From a checkpoint of a small transformer trained on Wikipedia.
Size: MLP 2688 tanh GELU, vocabulary 8192.
Architecture: LayerNorm before each block, biases.
Each number is 128 + 32 x the weight over its row's rms, rounded and kept within 0 to 255. Layers, rows and columns count from 0. Numbers have three digits each. The size before them is the row's rms in percent of the matrix's.

# layer 9 attention value, 448x448, rms 0.0419, rows 129-191, columns 0-63
090:133108122097159111170131112093110129107189073117124137121105132117122147107111148122109120141134132112050066137102152109142150127068144127074182116144107127105062102151033125121112171180132173
087:186158133085148112104137132132134141062184098150138132123138127127175117126142110193131132146087121101106085136122126146105138099139145121100150101090138155133108153065141122078192119147093060
085:096150105154129118076087171150124156072088072144106193108175110104096146173154125092143166161117149144140143099163122152251104110117115154082102129160102108118100142101161131142075160091161105
093:103159129149106102147124087172163153093073128100120203098173090161103128107198183084116164131169146106148136141141104141158119115131190067171164204135148168105051124121114140134135137187137170
089:121075104132089114104069143077121089143147186150138162101146084152143113122124168168155130124107133144184149115120164117138131163123114161188139126118136135114130081137232127129188141076102127
081:137117110099124140069153176165176215071140191107099117180115107103103146129114133081123133087205115131092168070135124056139138146119129126124146159051109187176136176140103132128179152054131123
084:119067133086098105173153125063089146178124131153101130117163080107183088141120132102124093132150160100121085104148173111154138114186079181171152180130136070123105123095125120137142085109133076
089:156113162121142166081134123150154041086175147169131155136140072112110157182134161119103116151047092188132161164120122079153147148138124089133174105151155126148136137140156158084102072090101104
084:113068143132154100149134072108124192178099082132128070181084164104142099119164033124150170155130128118069054109134198202097147092150082157065138112133117077137120170168129121120141139188131145
088:143176160178178130074125132139122126150126112130137120157091123184170169126122101242153094134142111153173197151133175111183080105105115096093157151183134134165200126055113108092094137105169134
081:200179095227119172105187085176154143092125144160137216118113102155097146133101122142084146126157126158154174154124148057133121119089116147118102150141132182152179130127116135155113181139143157
098:159178147162153112149150069142153160104138176087138079161130106147146110134144143109142192144153119133166185071140111086144138111122149147172133123162152065150202094104106142149163133069094129
092:127129119150166119135114086163144114146110088145088160098123175104151091165124095118084141131151130155179128107096122179143137080150136127108129152142167066159160141145170108110119175110146101
090:156117142093146119097099142153135130180102090118097165124094130049135154152097182138150140161139118116108075137159182123090103133138132111136174125139120085129086129189096126110084022138093150
098:104178116130101139156129033102138162131077135098133062106209115112165136127060123109129154148144133099104078120183129089107148106148139165135111149102145135125162114061090115136150152094145093
090:103216107146133145178110127139141081085139131160106056127139153127154159141190124134114165156162118078126177181159126162138118166067171131210109152154115090123174124149102120113128113123181153
089:135096114150137154137152088153167139099119157070133125130160121063078147121126117152168140102132104141092109135105150102133118160127144077154150129154127106190059089156089110132130102095127115
094:061143103094093173125124149138138144176071121140082162125163137105107092113120138126097139102178121126087083183190135105076103170141094141175119120116122131147144148118116119118174148123126041
092:153120108139168136094147149099119112172151125101139074148124079135178117150135104078162112141085140117110043125194142139086092143175141161089131157140149076152187152153134109102185077163134064
081:123138107087152142144162178041148149222100108103120134105121083091094124107090103153088127096091136129133121135105121208181153136127146135075183084139115056065130143157086117108162087048103039
091:089142137140101080097152196055114171173110052087126109095114124128106131138139124160157136131119116118054044101164113200178113120132148152218116099148124064102099105168095121093125143155134130
095:130106113110133106156126138090136101168135086134121102147095092131104102164145134159081191139082101093105140088103119204174153115125152117153086108116169150057123121178136135121055113165136144
096:152111142131083115164086108108102160073107149139104145114119131096164176098152154130145053165123131133175140084153126073168129152087202111040158098184095106093136083114098145125078063117107135
092:155140138098149123128127088174130048113096107141090169077139134095149135080121124167096126101000099137120108104070125157142149107110174116119117091113146142140073172093195141150126087154110106
087:122101137088170143106145118124142131080082137121162184134108099065104124157127119139086109159096142137107137124130149167176089135136155126041092160138192133138104139168089130144178148095103127
101:109112118160147093199121136130113144102076144085119149087124106142094156109080116159096091126129131080059078180159161130089150147124143137086130136123134162095079133105056131154118111103133126
098:130185125096143148160047171070106123086099110091151125074155082094174152135100113205080121157161121106125063161141134126173148148119111114155153186134116154133182160186085141120159125164104153
087:094078165120099157114154178138153071049172153173140146114094121131063166175153122094125122138148125138126170136053105103132126152120073112123122203117104127205178106141172153128118079180171115
084:155096159132057096134157091142162146128134184089123157133137158100083173129078180159101151146147134113169143120079168098118145113122111153136171114108154110120130091161103163086145117072119176
089:198053133078117110166162109140113098125049153119136105143161134098154106110119076132140124187062112145117094049072114132156157079121212128077111121152147086129152117166192123158115096148082155
092:043179121156165158133112083080158144126171142087152110115169128152120163141121171106127171120167117050129161136166168039066093116148092119148152125100109161172181187108032117093163179139096107
095:176138097180131106117114076159133167163132169123150141177178076093131124128159071125144131107113110121121156142145095122158092107123164134109105142143126094119132148144255130092161087115148088
091:179138149145125152137167101092113168158139175150124101148156110123155050108133117118139123098081114144133080100113033166172157134074149128190146107130140136100118114106170149163168085153117078
095:196127113121143082149174057150136146134144147110159162131124128106106122061083144156162113094189140111111088110098122152226129089098110135052148110095175104105157092127147118135186131168141149
080:155168112133143139181190134150128147057210125119150126111084147114083100158136126082122140122216135080097117181086096149088109145132107114134112137063151150219125131109130141147165182201152169
096:136129118076159177190160142106125082142090137149143237114171161120082146125111092109122178096180126130175160151091113139049108132142144133190133159131177113186147142129142137161102187088141152
091:082148145211116149145223151145149099104147131108118092210151112143089104151167092055159202125135116111119153110110120124208126110125075116137103167132133143183097096150113130117165169097168128
091:127105144118178154119097144135155132138100120144144096129146078081092127185162102140142151161108148111196177148111121139112136171168207059206131129212104114082058111172134121116120106094136172
089:105091110165104069120087080149089141134159109136128130129146175083149130149139107097115107162124157153084093167122091118127086146089070179074092100116127092109143129164130131104082150207158122
091:083146172137081154051133141177192109091116110162137164178111107178126125129086159101167138148136129116211233136164127112149137113103139092121160167094115129136097122109141145154113112151110108
087:084158132123133137179162125144110149101144149120120113146146113196161175076152160117175154124171126128189099180165120072117071158127108128188154126130123107140148128141146117115132144126143142
096:123098147109157147177167163138123108123166094133081163135162155112110106188149112131118140098080128088158099145092132133107137126160155088147123224116135191137124156130129146155157084146142098
092:146145108044124165152165112114169126068155099102146186149125176136099106085145161125132127103101152161161134145135071157150164094126174035129109154108138181124072179136090131201162103036092101
092:134143158158131140096149077105146069120216137107106061157118111112140151163136125097140150161080104145160215152109156117160110066159097151109148155173138146158158046148092145117141126154152105
097:164168074165168167099151129093131122129147097135166101154120108114126091164148080035122128131135098145098170110055108145193178088118163124092133143200098155129135131124098119128185153173062122
096:131110124060111113178209092094137117174054145098099085197144105160128104122131132146100166128114123031096055095119121124184145123121134182136169203102157220182107100125146145133168132184143076
090:154106143149131142078106161106092114187156170108167132110102142090084131169057132120120131136110146136138110124062120129122140163126140160152133092141102102137186132137083139089135176140116044
090:105201081096164084139071120125110195177086052081127127076145154087100148114162098150109151114163138062071037146177109156108133081149131114078109100088163103088132189103090094147143139145126159
088:159100160123160040119105116102106141179157151149138100166172142071153136123153135135166159131066115133079090083111137129154130126109104171154128147128105067078185122088125148159097066133158095
097:132082092110101163100121126132142094113154076147129099128123106103138162152165100171135142145108135148136188099157136084074098157137117085127149131063122192137097113121221138126115153108140182
095:127094093139103094143149088107131095175072106176128188178115130145095159133219128138131112147118139222109228103109117048134101118123123058119140092145174125144119110074212118147122135093167142
089:106206095200145113133169133127109185134138122151148111169154131175093146089159098102129141078208101156081089144080126100134110078120144155168159121124132148146194107057114132132226116138156124
093:130102148069124105176154133124102136143148167130119142120138084134146156093134141117195140113110105112172133158124151124128133118149221068187124147120149144061070115107128124163112175135113150
097:118129136187145101074169154119113131124121094135102132093134127187085144072163108150107106152165121162128143139199164136190113150110136094162083138138126103128089100083110123108134147152155122
095:172087163099119131129155067153132099112093197093141048159145085185155137143179129134119142138092140109160114063150148111195117114120176100082100141187137099110144099107192125086110070115140083
092:135156094171127077094116193108096144148089110118096110117160162093105112118123083089141092156135168107091097128131106107151114102107115171075082154072104082109107168116138139136128105115175094
091:220151146209111097152150095113112133102095095133125169163197144086137116100116120068126124152031106158121117047108122090189160151091069110139120118105117219100131091088165164154157142105100151
094:087128098171117128195096080160103135132102121142140196100137107132147166123120157168124164114174151140128205113100163156073119115140107107145092157124105132146171148133122122142107106128126140
088:133114118179147092097123169126143161151095132144104142100118118084166171067086114180100121133125139126151118129196114189116137167122128139124136144107175071066142127157082141115120066108091160
093:070107118162149126122104138127126126153112147111147104151171105125153118154089143133091111130128134069116044134198134113136130133156134142155119167111135132153037085111106123141109103067107126
084:127165165144125084141176164037153134133060146096140135133082154143137143107127185059135128155131098123082129025140102068167158126078100106159163117173151136106095123156095152159120131046079129
087:170070162085093106133210108077102079117114196116127123127164124152118143165185159124120132103054098171126190140102184089139161187113152111172118134122128161125125100116184142148126078078129134
095:116126101151116087123180091177168130115153152081131132155093148159107123105131119104158144113112135148134129123144111108186131043163121091066139115093115142165092137104184135152142192106135108
# layer 9 attention output (transposed), 448x448, rms 0.0379, rows 129-191, columns 0-63
091:121202112164098158121186093090198131106103137183150115091126161172081101090158097100143112120110067174158154153147139175135101160170077161135103139107137135144173159142183114110161094103148094
086:076106090203105141143136135122182120122138154115097163153138144143131114141120158048110112135151134180131151105085107130156153134150109162120086134147123127139140086195085079148167128056161154
075:143109160129098151132118145130093147145141113126171073142116100120138133154143122160126100096122155126074100129114154132107131129145133116134158136129135136112142130131099000119158144172120142
094:129050121112126149113133183103062089147152141123133103194122139090151165129125086139154139128093189145113161083133185091160104159114138137100140164126100111159142126117072195164107117121143101
093:137151191145095125136115152160096119132139118095113136126081141113156156173135090105117143142156170163114132082126060145124099184141119076141111132086154077173132133149088069090098177169077125
084:120102170155069104140110142121087086170133096100143134171151124146173105160118126180107123151077230109141118139099132134105131169141174064139142127168141063119145076120125167103090142178108137
082:136148087153146148102116131179143095120165119124161079120083160171100193121173086100125148166065131148119161142137151130150095110057136139076132121118107140120122131141095000108128172131109136
076:116137122106074111123099153078104140184092138077111092139110130153132111102139112121179187115200220139106121168065115153159107140069133167154089164098185134179119085141084000144136181146151086
085:106202072130135188157147145116151115078112121188146129053130122149057144134129180147099062113105104135205158155162113123148130072142111137140116116133106188072147115107172190157153092079108157
091:121098120121086152152095160160071129133134116104088134113133083111098074148133154082119155125186145082066039129103094154080160170158144141175120117126163097126110121194131081145130146179139129
084:089098184137081131156058158122099114121107132091129082153152112128162092149136134119140165097102184105111065123103114117124124183124141082163129122146142073125106124137137003096109129157090087
105:159130120135155115106130141084138143157133108115114147157101166175141136125094072137110127137119194155081105116136139124103116204098154115066090094161120124160111143130144149077122135150170114
086:102088109123051151115121154135121125105186145159159118135136057131118126180105151078107091140106174115089132127100148140155137126131130201147131155141080195119092134132089065150153136144106124
100:186178111131168143120167080124152157142157134163184074122189149145116070110109068138171136041110147147125144135160088153135131090124092190082115081119085172116123207068157101107117129112159139
097:124127089137166101131135130117131126096127103194138165115067171139115125172123173109063070134083119118129165126116185133148129099137120146107132134189082111112106160142148192134135102115127154
088:125123139123094128113160134081073145126088128114149146117103114138068120064094120092109069100171156137134118066052111099095146148148129074112167085109140136154101114125115255124152171133100122
076:126127132136109114113152131110096098177111105124102165145132120143134064145124118145101145153159175146170125123135092122102113160136121152112081132146162132142158148135139255144121144149163122
099:173149136122172096133142109111108150119147125171222101123138161122135159145119131088145128115023078084184182098169145169145130057115139169119130140128074132107119190093118162135088093137144147
098:117096104112099121130092099131180128162124111161153125102152164117113146131117146180115162152112154143126185177083123137188168094141151160103121100152107178095130121112123072134133161094125133
077:157163121130197113052145098158168144164125099165123135135123161204139132113142112068142107126130148146149151107147151112124127125107117127094091119111087151171146155096149255147134123131099167
087:178140126110122139122112099185161130143145129180097128087120139141125143117140150110133093099132125110158126116117160144113106083133100116109138122091118174106172154138159217154144117098138146
094:120110097100070179102106122172185175109099142118126132086105154115127202112144138112189067093173149166143119156090162091137107124123103137098156131139145152142150096140153152146194117115105141
097:088197086136220113102222121109155092132120142101149075168147174146117054135109087137134164087142132153083102147160144099112154096107104119130167146111162165155093162097105183110156132083187145
092:061097098120126133128149148093186162110151139134132154189134120131149151191153154083130138156152255157146170103141114137184115160112093098123121169149141143146135074130059130148161133125122149
082:146134124136059181125147136122125142164134074117126085099120130151118131123134119142135162117110132138100095143132125114104151132155105165143161158118101134121149173093137006126112127169128137
103:152143156111169133087172091156162097109133113147104065138141168119155115118176133089154138154110157125187123093151109076123097103137126107112155147120092120141143170146138208093130083146178123
090:164092145189127158077200109156159165153131118132151138156083199115139082126094160088145143140096115104093136116148155138096129085198137229042106132140120149105050165083114000144109139107154129
084:131127164137125120132050126131106154174115133063182102155132124131170134117117098145128182153075092136134107114206137121169113118128171140144139131068193083100149134094107000091120181125098161
084:145206154099173119141123125158118108097111114172090143097131143139162094114111053110116148071098136147143141142196093115119110154096158132143123148144106129193126158084136188100084106164139105
091:089140116118162137123133109156177112119185122108089148143081129157107134162153128150115130115175184158152168147224145109155120168128120105150134121137124165122109093103099152129124110077123149
088:224109157122124110103134155139144149131102123171107163115133142104142073171086140161090115122096222142123118102115112171108145118097139172095099140177110100115097159100127234137109110121148133
089:120096191131147132143147160144121088143143093097112127139126131163158097168133135122147112182111221150130110125114133100138141155173106135124180103109108154111104121128059255151160107124100146
092:089144063129181097151144103134201093106132135141100166103075149176102172142149153114153130184128135125155188122069194159153116159109087091108090121129156114169143102144120119133146137096135136
098:106133123109162141172102132154094110091128124151059111143118155182123133128150031130092169174076113176162161118196125091114119177135148090149123162143076139200137120134112137083104103107128124
082:116079168154104108095076150106083124124066164122120156171132116153162122118081116164078137163102051137150126098131134095136155171128163130174137106137154105115146069188130047105112147102112132
094:081138169166089110087083139103123166085145132110121100125142067127132137142099194159117137150128108124157158099138072131141156125129134104175106153135106108120145144134155192135132101187037123
097:101077140144123154121092117134129138176074115168146161091122130137157128167131134136072044158090181135085093180084179143131130125152155132131197149127159128099121107111107106138125146158132123
092:135152128127049141111131157089126131154098096117136152111122114160103148106115147138192142058214199122083127081081124125134094159105104127090123112081170110190187140107127255145100139153091097
078:124108140128138139125121148120124132160154141146150127126121134123116128133130164145134091144095000116111103146147177157144148103182101132144175120146146154094101135151132000131156119104132136
082:160125125111089138163111142090080125130135151080166093144127105116136132090173084148137188143130175167099112108107097129141100167091139146155091132147171116154141095110127003143132169094111146
085:141132134154175103117100114104089115138102139127123156108159161072113058116108107122097113110118028106078135135115101170099172150134141158127085114117147136149124128152092036127097118152153093
092:067118116155108122119117109116114116123118182126205143165121139129132174116121140159134135205119034143120174126133129120196099119114097147172163144158182080114123099177083077144147178113148185
088:116129144143155087102159121129060098158078162158119120095135093155125119082154111152145131136160000141118138127143173144117075161140108175179126117135126086173165082154129123110072116124124165
086:098166097140097165149123134153101174153086122142138145097119168145126143121116095144108153115155222121053083142096114136158142120122135174142125154115171116103145152129109005130143162099145155
101:056112140129068145154132097157186125141111166181075161093100105188094111124133147153123091107129160117166086139121191127115098172117049160188050122118175097145142110163151080141149129082135113
092:095124104134134153123114143175156147110122112166138145078121143111123181156153152101085076153092186161169153152126171113167105133123145119114104131166119097098131120120127223139142120068143168
091:113172171138107105123100129129146169130116115075130129183114094164164120159132151173158179162127071146123110110156104128101116099126156126139082136123175126136127120137164038126133124137133160
091:186095149122168123120203112153145107112133126175097129117146109120129102115101136110124085114102141148161139102103154107116141148146120144112162123137044162115089149143140255138121108136119128
083:104175081149216154156154079151182141078143105124113151082104174171117151105135128118136073114177064114146163161168141143135126088164114116107130089161119159121126144165149076098144114093149168
104:130130191135028110119082190133098132147115131063145158130126062128155123111122165104132140111175171131113081162058074130122150131136130148145129109126178083095118106146128103133156176180086090
095:121165185069134127138108171139087139083138134089103096059153092103129099079121111138125121090197118103173105117142100148107158176117145115178140154088095107150185138158094255103106104157110121
084:099135149123128103164128090123104096115105144167075151087131132132119090127141114106110098140089082092198140146160124137097143164134107126193103130121123104132117148214138195109102138127116110
088:112125130145135131097090102124109136087127128083145163127136115125108154099144118169105148159145078182132152081123098106163122187125115134142146125121126076151161102154144251133099101131118144
092:113127120098144139176117107135138127124138119120106101095150087074120107169152102099141120089120203105118094151078089104069113134100107124097157119089129150130144171152125220099097112160160082
091:092148084133147158132099151107148159156096057099130146104086171100127171149109085110125147117173209133136144155128116091067141159109137121099119104120138144131149121087101255108185155120164166
097:104081137118165147142155081161156111128158120129156084134119120122153116184136174161086054154074081111117119159155182131113195081191131120123221117159115174093101131142112052136139115111140166
085:010086114130137132135106127140182118133115151109089109115087122150134147151197139140137118127181150124115104169128133113128111136140144111138131155132195075150124101199107019098136109161166090
091:158146173087150103106082184140109146087140109120126089157117106106151115128098113131119089128137144093130094112201109103131148132120145124113157084130090107112128163093120134118059087128087143
086:144107109083140134124129117162144112100139097133090092169113120125123124152149112099152131137132255142145160096118148101171141106120161093095153119161070170159094145097119189126105126148122082
086:124086086119146151137150097150152108123137076166101140125127149116120151163148130085150119118093255134141181161109180139156133132129132110041164138155113148111118172120109231133125124167166082
086:160129125138152159123147094152125118086149119098132084108098139144122122103184093179139177138141201156157171143142138137094055135121138109095090133101119112182165139057159093097143087150176139
084:073146147145125133120032146111118145128124118090149152110088144137158165121111139138126157158140041116168083138135110123151107117110137109188126144115196046135153097141109015096142200156107147
092:118105149133147163147088155083081127103104115143129119156153101130161110154166083140080157162106136161104137157126138120114131223112153168168130141148159108123147077154097000117117101157141140
# layer 9 attention query, 448x448, rms 0.0465, rows 192-235, columns 0-63
115:147141099126129170116107145070052096159136144144167092169107152138169188122082110123096147131082119082140121114125129144153150069171130141079144094101041161151129149068109136143121134171112108
099:095089169166207089111137184113131100058145146105111179160150147076153066180160108161124101143127130102147164094135075094083132060150064180181144153089155159171191104153167090103129091149174108
113:104099121130070146136166169085150155114159125171157163083154111116065176097126161092089113142113121210142106176067136122103150174134101113091094152142145149091146091125118147121158158115129135
106:139100113112123128160071081180145084115164125124142109118112137127121118118154135153144087137105139175120109077084126076142064081155167112098145118190159147138107104130195146130146126086151134
100:151156111108129179172169102067118151121127131111120116180156119111145042198147129172153174086093155051088099149171085133136189114095157151150094145074096117168154126178147092123111119126131127
107:131143085100095105143132143110106104134137141171115121061139151103128189163132117103145135174143133137123179122073120094217187102124177191107104198122099142156143120115163143151110117156067115
109:150162115169140103102072163134095088160116083105101137187136112153197053162076061112134122105068149071134138123191066190180165166158156135185104105126117095146130087110164113073082126091091157
097:092163131109120082153084107126103085199140103141137122186145114136166151189150111137143162106155138152092130162086147123104129131135184151121128116092177162124074080149141094121094157120133120
109:201116154173108110088165084143053096134142138115134112168105157105109093123074120190117145106167151082143104123144076137079133104147139138081097105111115150129139094065106122153155157115171140
101:106195126113109183172184084099143105069132154140145134094133085092096141163135125128107154149155132122093180137137086139115167105094106164185103167099102127111134138161047090131085132130134109
098:200087146174106194141189141108110127110177194110131126192110085115097087122063066133094126109142137161128115188198064147086126172149104168170048084133172147144142117103135133142111135078162179
111:157133115127136158088176128107153092111107157148127166098140132086164156104108157155143121118127113121197076147135148157094148171098133141106160099093108120143158194115131125142116124153139161
103:168181133125095150147200144106145146144140190113157111130151110154120098048097106126173182130179094123097158130126071133142138106138122145100113165111098160136133077157084145164099128090114139
105:164167148109102071184155145149124164058125098120094098121092101173152133179093108148157205135163153178124120149125162148142121117080148159153101167128134120119106086137171123180155129088091144
113:177111161096177116103124193118143164122123131091131113198163086163152110103086099100127191076068127118095137127207106169084132120104155154151124125126129177181077130110078103089052083115152127
108:142115114128085056087123128087066171159092150104177112130101141141149140087069154108080178139072113170094139127142135165100065123135113083118147127183144091079067111114117130128173155149179126
105:136067139156110164098178130147150104124155181102117103125094170127079115102106129161100146098144115101110136140073097145090136091172128132092105093137148169124122148092177167183181155112145119
108:128179120109149086125076145149125076136116052084104094073169162148151184093158127121084100167120135077180164114181175103160117085121178089161146173151119143073060087162135137118101176161067096
107:160111101188134133129157117128071086141129127050146132117109105117088143097138137149134090094165157159159166195136127172111103150133092143089137063119147143130135117068096140150107138183144118
117:185114092155077101079136103138092138180106154114125108108120088197167097093091138185137150153200138107115176129140067150176113077186079188136125082151095110117140114125152140159138106120115146
111:175104113131184095140097129118134124078184080092117182108157068111119144175124134122130136151112089097130127124122081172119154081127169124194066078183128144108142154084097130085095150110073095
094:129166173119150075143161080095148178078171108111085144183153178152115148134068154091100113123105151096088068135154139116143127173083147129096136099176191101085078109182149098078158130074147123
113:149124048101122155114165095106125100130180142132135150026171086142152107137117134141119130187129120176161152103069063115107178134148145176110110182130045184127187118115164135158153153115078123
115:116135070158107136081080129150090085122111128105130120109073163120174111109149139128057072164182139114191143113153144092178115084116076156072133179097125133100173119082090143153161147126137151
119:060183198122167136117135136188158159084167143126154116101183137123136191157188095133112063152119112115140140165146189119162131139140144136092111179115154123113135108154107130115100129142138127
114:084112146171147119161141155121107150139133115137132103121168120134063147118148070082097120097129149050075152139220182150094120156180126051202074117163134171100098140106071114103135059081119144
120:144144138149078106086084141168058110154101191122133117061143150097197126084152147149085073121110117093124115149122154079119117108167141153057125094116132067098152143064119110131168166133080117
103:155135125189172193174165090136217089080149189118104133194071130154117054115102133176113115080117136154138104080063072132139117171131135127130092101143131142170143137113129150179133086118133101
106:125088141095193095107089143125179094151069082128092130178148144120196153155130133133164075127071125101159076132090105132166156068104163063158122100161184090146127108143142148065081110114139094
109:197063111127113146120188132097117098122114160104130107074091097110111141052111120120106126120139119113129134160158172169094152181122130108104117055171161114136113188065108139154112134114141118
111:149143135136164127157167125109094128114145105104137132135100142125147063152074163113164089088255133097113159133193140154089120129171111149145171131092112109141143112137178110132104124088128138
116:149089083123086064142124125116100123168104138083092119104149057148126137135127164174174137146174120169166145114097083139137122104180144137132140081148081122164128104156075137137136125148080121
108:108157121134116119144143099124147116099187164123162149132158163068108106177152129138051072088120116134119124130124078089065185116090114118132141190081127121110135154132118106149179106097152110
106:089175127080129117150121110133123117151141122106121157113128057147158070079160156161154140118164142144136161085193114172144162079165109187193124093120072145136165126139121147109071104109113175
102:103094150126125075102160123081146163086086089197070121102146142081071177101114157105106105134133132031165119119085131129118141097113100151100074133165125090163124127163168116143085109132142128
115:167123172117143100083125116121142166127094141142154155106102143190147131082097147101114146150146118137146142099081123124102110069145127134154179045129181098079113126151179138092110180135113155
110:144127103131070089082150151104171110125128104130075104105099100144137115072113130138159171115161119156180134116046105129083069149137148117196132067146138072131157147085168120183146113100099157
101:154181059182099147117144072111131097045143127150110129136150102131163121108088133131115102152127124142115141132099081112165092095136176159156094185099139117147103089104187106183082133117119122
104:163130103141122110133091138119110131122158152151119138086107132150156138024078131171173117168136108126146097132164163152128122157170175175132089070148160163179134101138119155111101122086142155
090:127099142140138111108123148156171119207196122074167103149132096146142139146129071147113109123169111115138120155068141138125091124143175110125145064134216191147140115143114171059120116070157118
102:086124108116125125126109118202124129134190150068137159089117138146062143115216099158056120117158144143131162091186124083136164094126092166051127070131127145108135115131099116131145093107120140
105:131151097185117205162108081122123078145120096082127118138150118100141137101101147161127127147083108165149091193122115079188159116114124072176117088196123098145078124127130111084119139205078151
110:112172050126143121170182125136131140166164123080110131126124133138125119091101124085075100165056123152151134114218132110183136144090120106093178144112137154106154111147111131127168140091147119
096:103134114076130116098115068098159124162159097152152127151137141118137137149167134172144169139117107158137035106091117081113126122138107125124116147128127169136117151160181114098172114115142135
# layer 9 attention key, 448x448, rms 0.0428, rows 192-235, columns 0-63
117:159084106145150113127159107138153117148111132118114147122151120113120140109122123100132126140082133104163208114107120147140097096176148173086142105137094186149202082116113173116155123172126117
096:135068130093122173077150174196131132118110119096128133123131099135159145186161099158173095127137181144141172100158121120109146128117160112154095074162099097104155103156099085111067107104147148
105:161174132156105087139113089095140228115111094115153136133140151138059150076147095100108121174136017170118114159156147113136095158136074091093103146157178112119104132101153115127213116143112148
111:150115121113177060143149091186113102114112101156144167184098176168130075096122168088192173094116145068126183119149165102108099065187129136071158104162113118117135121162149126143175135121116081
102:157147140048099159119155089150117179127165156098158151183154079127122101126118161124140138120120186113093151077175124111107194124101120146106126063147099083124179155114083147131132111075171164
106:110141102106092084111122134137198145071108107155091145150142153110112146156063135100097157141151163111116102104091109122161141111138119138039095094132139117125175116165171169111145129164108124
110:121125147103152153116123120179131137072126150126136144101119110197163128143114147120132152125124160072137153066163099128144151103108125173089070110117084162113178132115091193134028109080141147
094:123109126140134169104155136152108130132150165108120166142104070090091099135120104169169130099145228149106122109134139121146089135107124128094180090112060145135147158066112123124055145127172098
108:131106109108093122138162126118105086154145145122145110162069108146103095092134197142116125096123146130142181164160152159111180109141142125166147126127148185115150122109145111176124137142142101
099:103170110114082211142107138102152122145146158136123109100151099138109137132144129144129116106156189128128139163141144113149170127075119178176075085100098157115123153134100101176044131051125153
101:166148138156107158173122129133075132081160130141156169114111133142093133094084121113071159158130064108115118180175078146131109158137098102160077118075142121156099147139129120145131101094189109
116:123081128135126178206100101138140118133088147074109138120168112060112163121153086182142133125104092159119117154148115132137127125124108121121126107102102118162079170121092157116172116131100123
098:174119108101080138143100123078090170132175144093132133083164157133099164095041147142118152208139090138148101121153115136158087126157143182125100151096126181164120111136162106110096142119137100
107:081150121094088112127095149073148174091082087131171120165134078103151083073099115174108163152115161141098047149124151130123137111088155134126094137144174086134102134159182051125094156095112185
114:185062148144131117105104154115104155155124134126196137147104137143150129140129173148133140155054107083126193150215135155137128143121143101192108134122110086098122084088098075121095087105152156
111:084110169157126115078119121120097206118170150103162128103130149137158116091146165115156138173130091140128169124149159141142030105131083158139139141153157105093138100129166097082180130106127149
098:126148137130130141155118162068120080108145152119168127152104144162142132113157195158088151076139024119112079183107112121145114094156134108150161201097132198145103123111172094157166145156122086
109:099163119136108138129083123128145119081082103080153072149137151130170153136135144110140105111118171076128118106195166078142140072129108129121137105196134173100111075189097100071121128121067150
106:113137100207090107148130127085117127120123106156133077076133130158140151092133143148108154081200059150143108222175086151121095093108098159125162132110075137151138171082118100195114126170143108
115:131166134090129128135171153099126138124168098182063127134159097154139105095072114100159126186098166126124138097144097177180084133171128151128056141150086191170156101094153162133134122100129122
108:104176115144164118129080119111162140075137107161174162110137130120157131131114131152099096098074085112114120157108085149129089148120146117138084115093147113126155148131122090145136121109130106
095:083077144139120167124154116132125144113117107068144135163154099103093131145141104143099129118149169108094085091145160173084163098091149083105099112123140073067123164110127053162105152064072155
107:152149049129086130107130075166143114112179163136140138093174102096135095105105091151152139208093090125146131074090131103135121118124117133113071082149101194141142167131096204162180105119146119
118:129160089167138107127096131126121116088079113161114112091115156133121152073167083092102098167151082113158196111110151100149131098158147149111128182168142194103118090124136105124121136154151130
119:115139133152144179112091179140157170166114119070122110114120135061134185167149088105115086137173099106104096140137120087155121168091134108132130125117168119076109106143122073117082175143102154
114:095157196185133108188110115105116181144157076151141101101027171136076152094154164074079121131136105105202140163145153085097115218100144064157090100105179123107122052131140097120122116091147176
117:122193121125144116149153085161115158108130139107123096093112147134150126133050140079066051135140130107151152103154106131101159109116110130067156145119145144091154131096133145106174144169101117
100:164120116085119124124156125092154087128152132146112111219108168189171105115113157158123170080098068155147134109127118137142142107134122120165130202113130153140150175149164166139166102178082091
106:118084124107145167115101138134167089094109145158168163156100140134190149150147190185145124097075127111127082086132156155065101052171151121108155123134181111133112133202106079077100109070121147
108:120130158158125119127074137048113128115131137108150093111119155129124139084143139125101138090148052130135125169159097141111133154126089109197142144115130132141069165134140051132168150145125105
110:217161129111123179124085150093108070106163090155116121138110110160124101118127171080180126069195115064134147072161153150117155108138161166185137101095136140121130112134138093172028149085120194
114:172138115142158087142100122133127108110117106132107151120141127122147071116089148107168184140164112160137114151148140116105069116135077168123096109153123173164167112109152095138146097120146123
105:152115124106139122151119095185146162080175133101159141104135098101120121108175121102118092155172137113133200112106158074090161135125139089155120073093111167102127149122129168116154139108166146
108:106094117105152139158122139099081083120122068134098115168108068149171114124103176132189081125107128102121086085166094165144132091217128167088108118116084114181104162154124145103073129113116137
102:087072162145105142095145111083179136149100098114099115204121062107078206125179128132142143122178158153083147122099170141112146103150153115151083158104142098125137115094134086129128174103116159
111:142179111088168125173141089110056137124099135094120118159118144125171108131093138104114123117144123133109118128179057153162137112160152112126153223109181138153097108198122122162182139092068085
106:132155115131130065145079099082105030120138145131136091166113149131172125078166148147150155156116041130121096118108047127135090094150128168172132146165135157139094172168156091110139090174141106
101:108156056111100119130147127138137133065160126188150159115127171170151140120131095099174142175119094068099157120110092116125142074143122133128100083150100154144106137164132078100092135111127149
101:123136098158113098153110094118125140137105093151126141129145150132140120092116164135137151123110030158078136107145128159135089095139130139065113133112168144159106117143127042144165131104134137
095:136139100127155119159071081099125113155121133145186128155115167112125167112078165157120169075111058144137098151096102143164102124134116114100146166127149143164101108150089120144167099153110140
099:074077115177166148137154194125143107173146073075124128146114051140111093117177064114078084106136185105133149117169156121119152166130103102092129094167110155111162105048111166168091145128162148
104:128130108106144132150134130150164126085085123160095137096151121154117111113147124099142120132117137147138122138145101089117085116132044084168065103154141072134125192151116174113189143101122148
109:088158140108106134108111080185132169165143105072127128124148140128100091142160111101105141172134102143125148169143170143116148132062095105105160091154174133108185133134121153090135141150130108
101:135098118113104170141116093166138139186123156110148147168159072109146125110179085162177147195100156139113101123072146106115092125142146114110086087185114117118143149115138067122116156104196127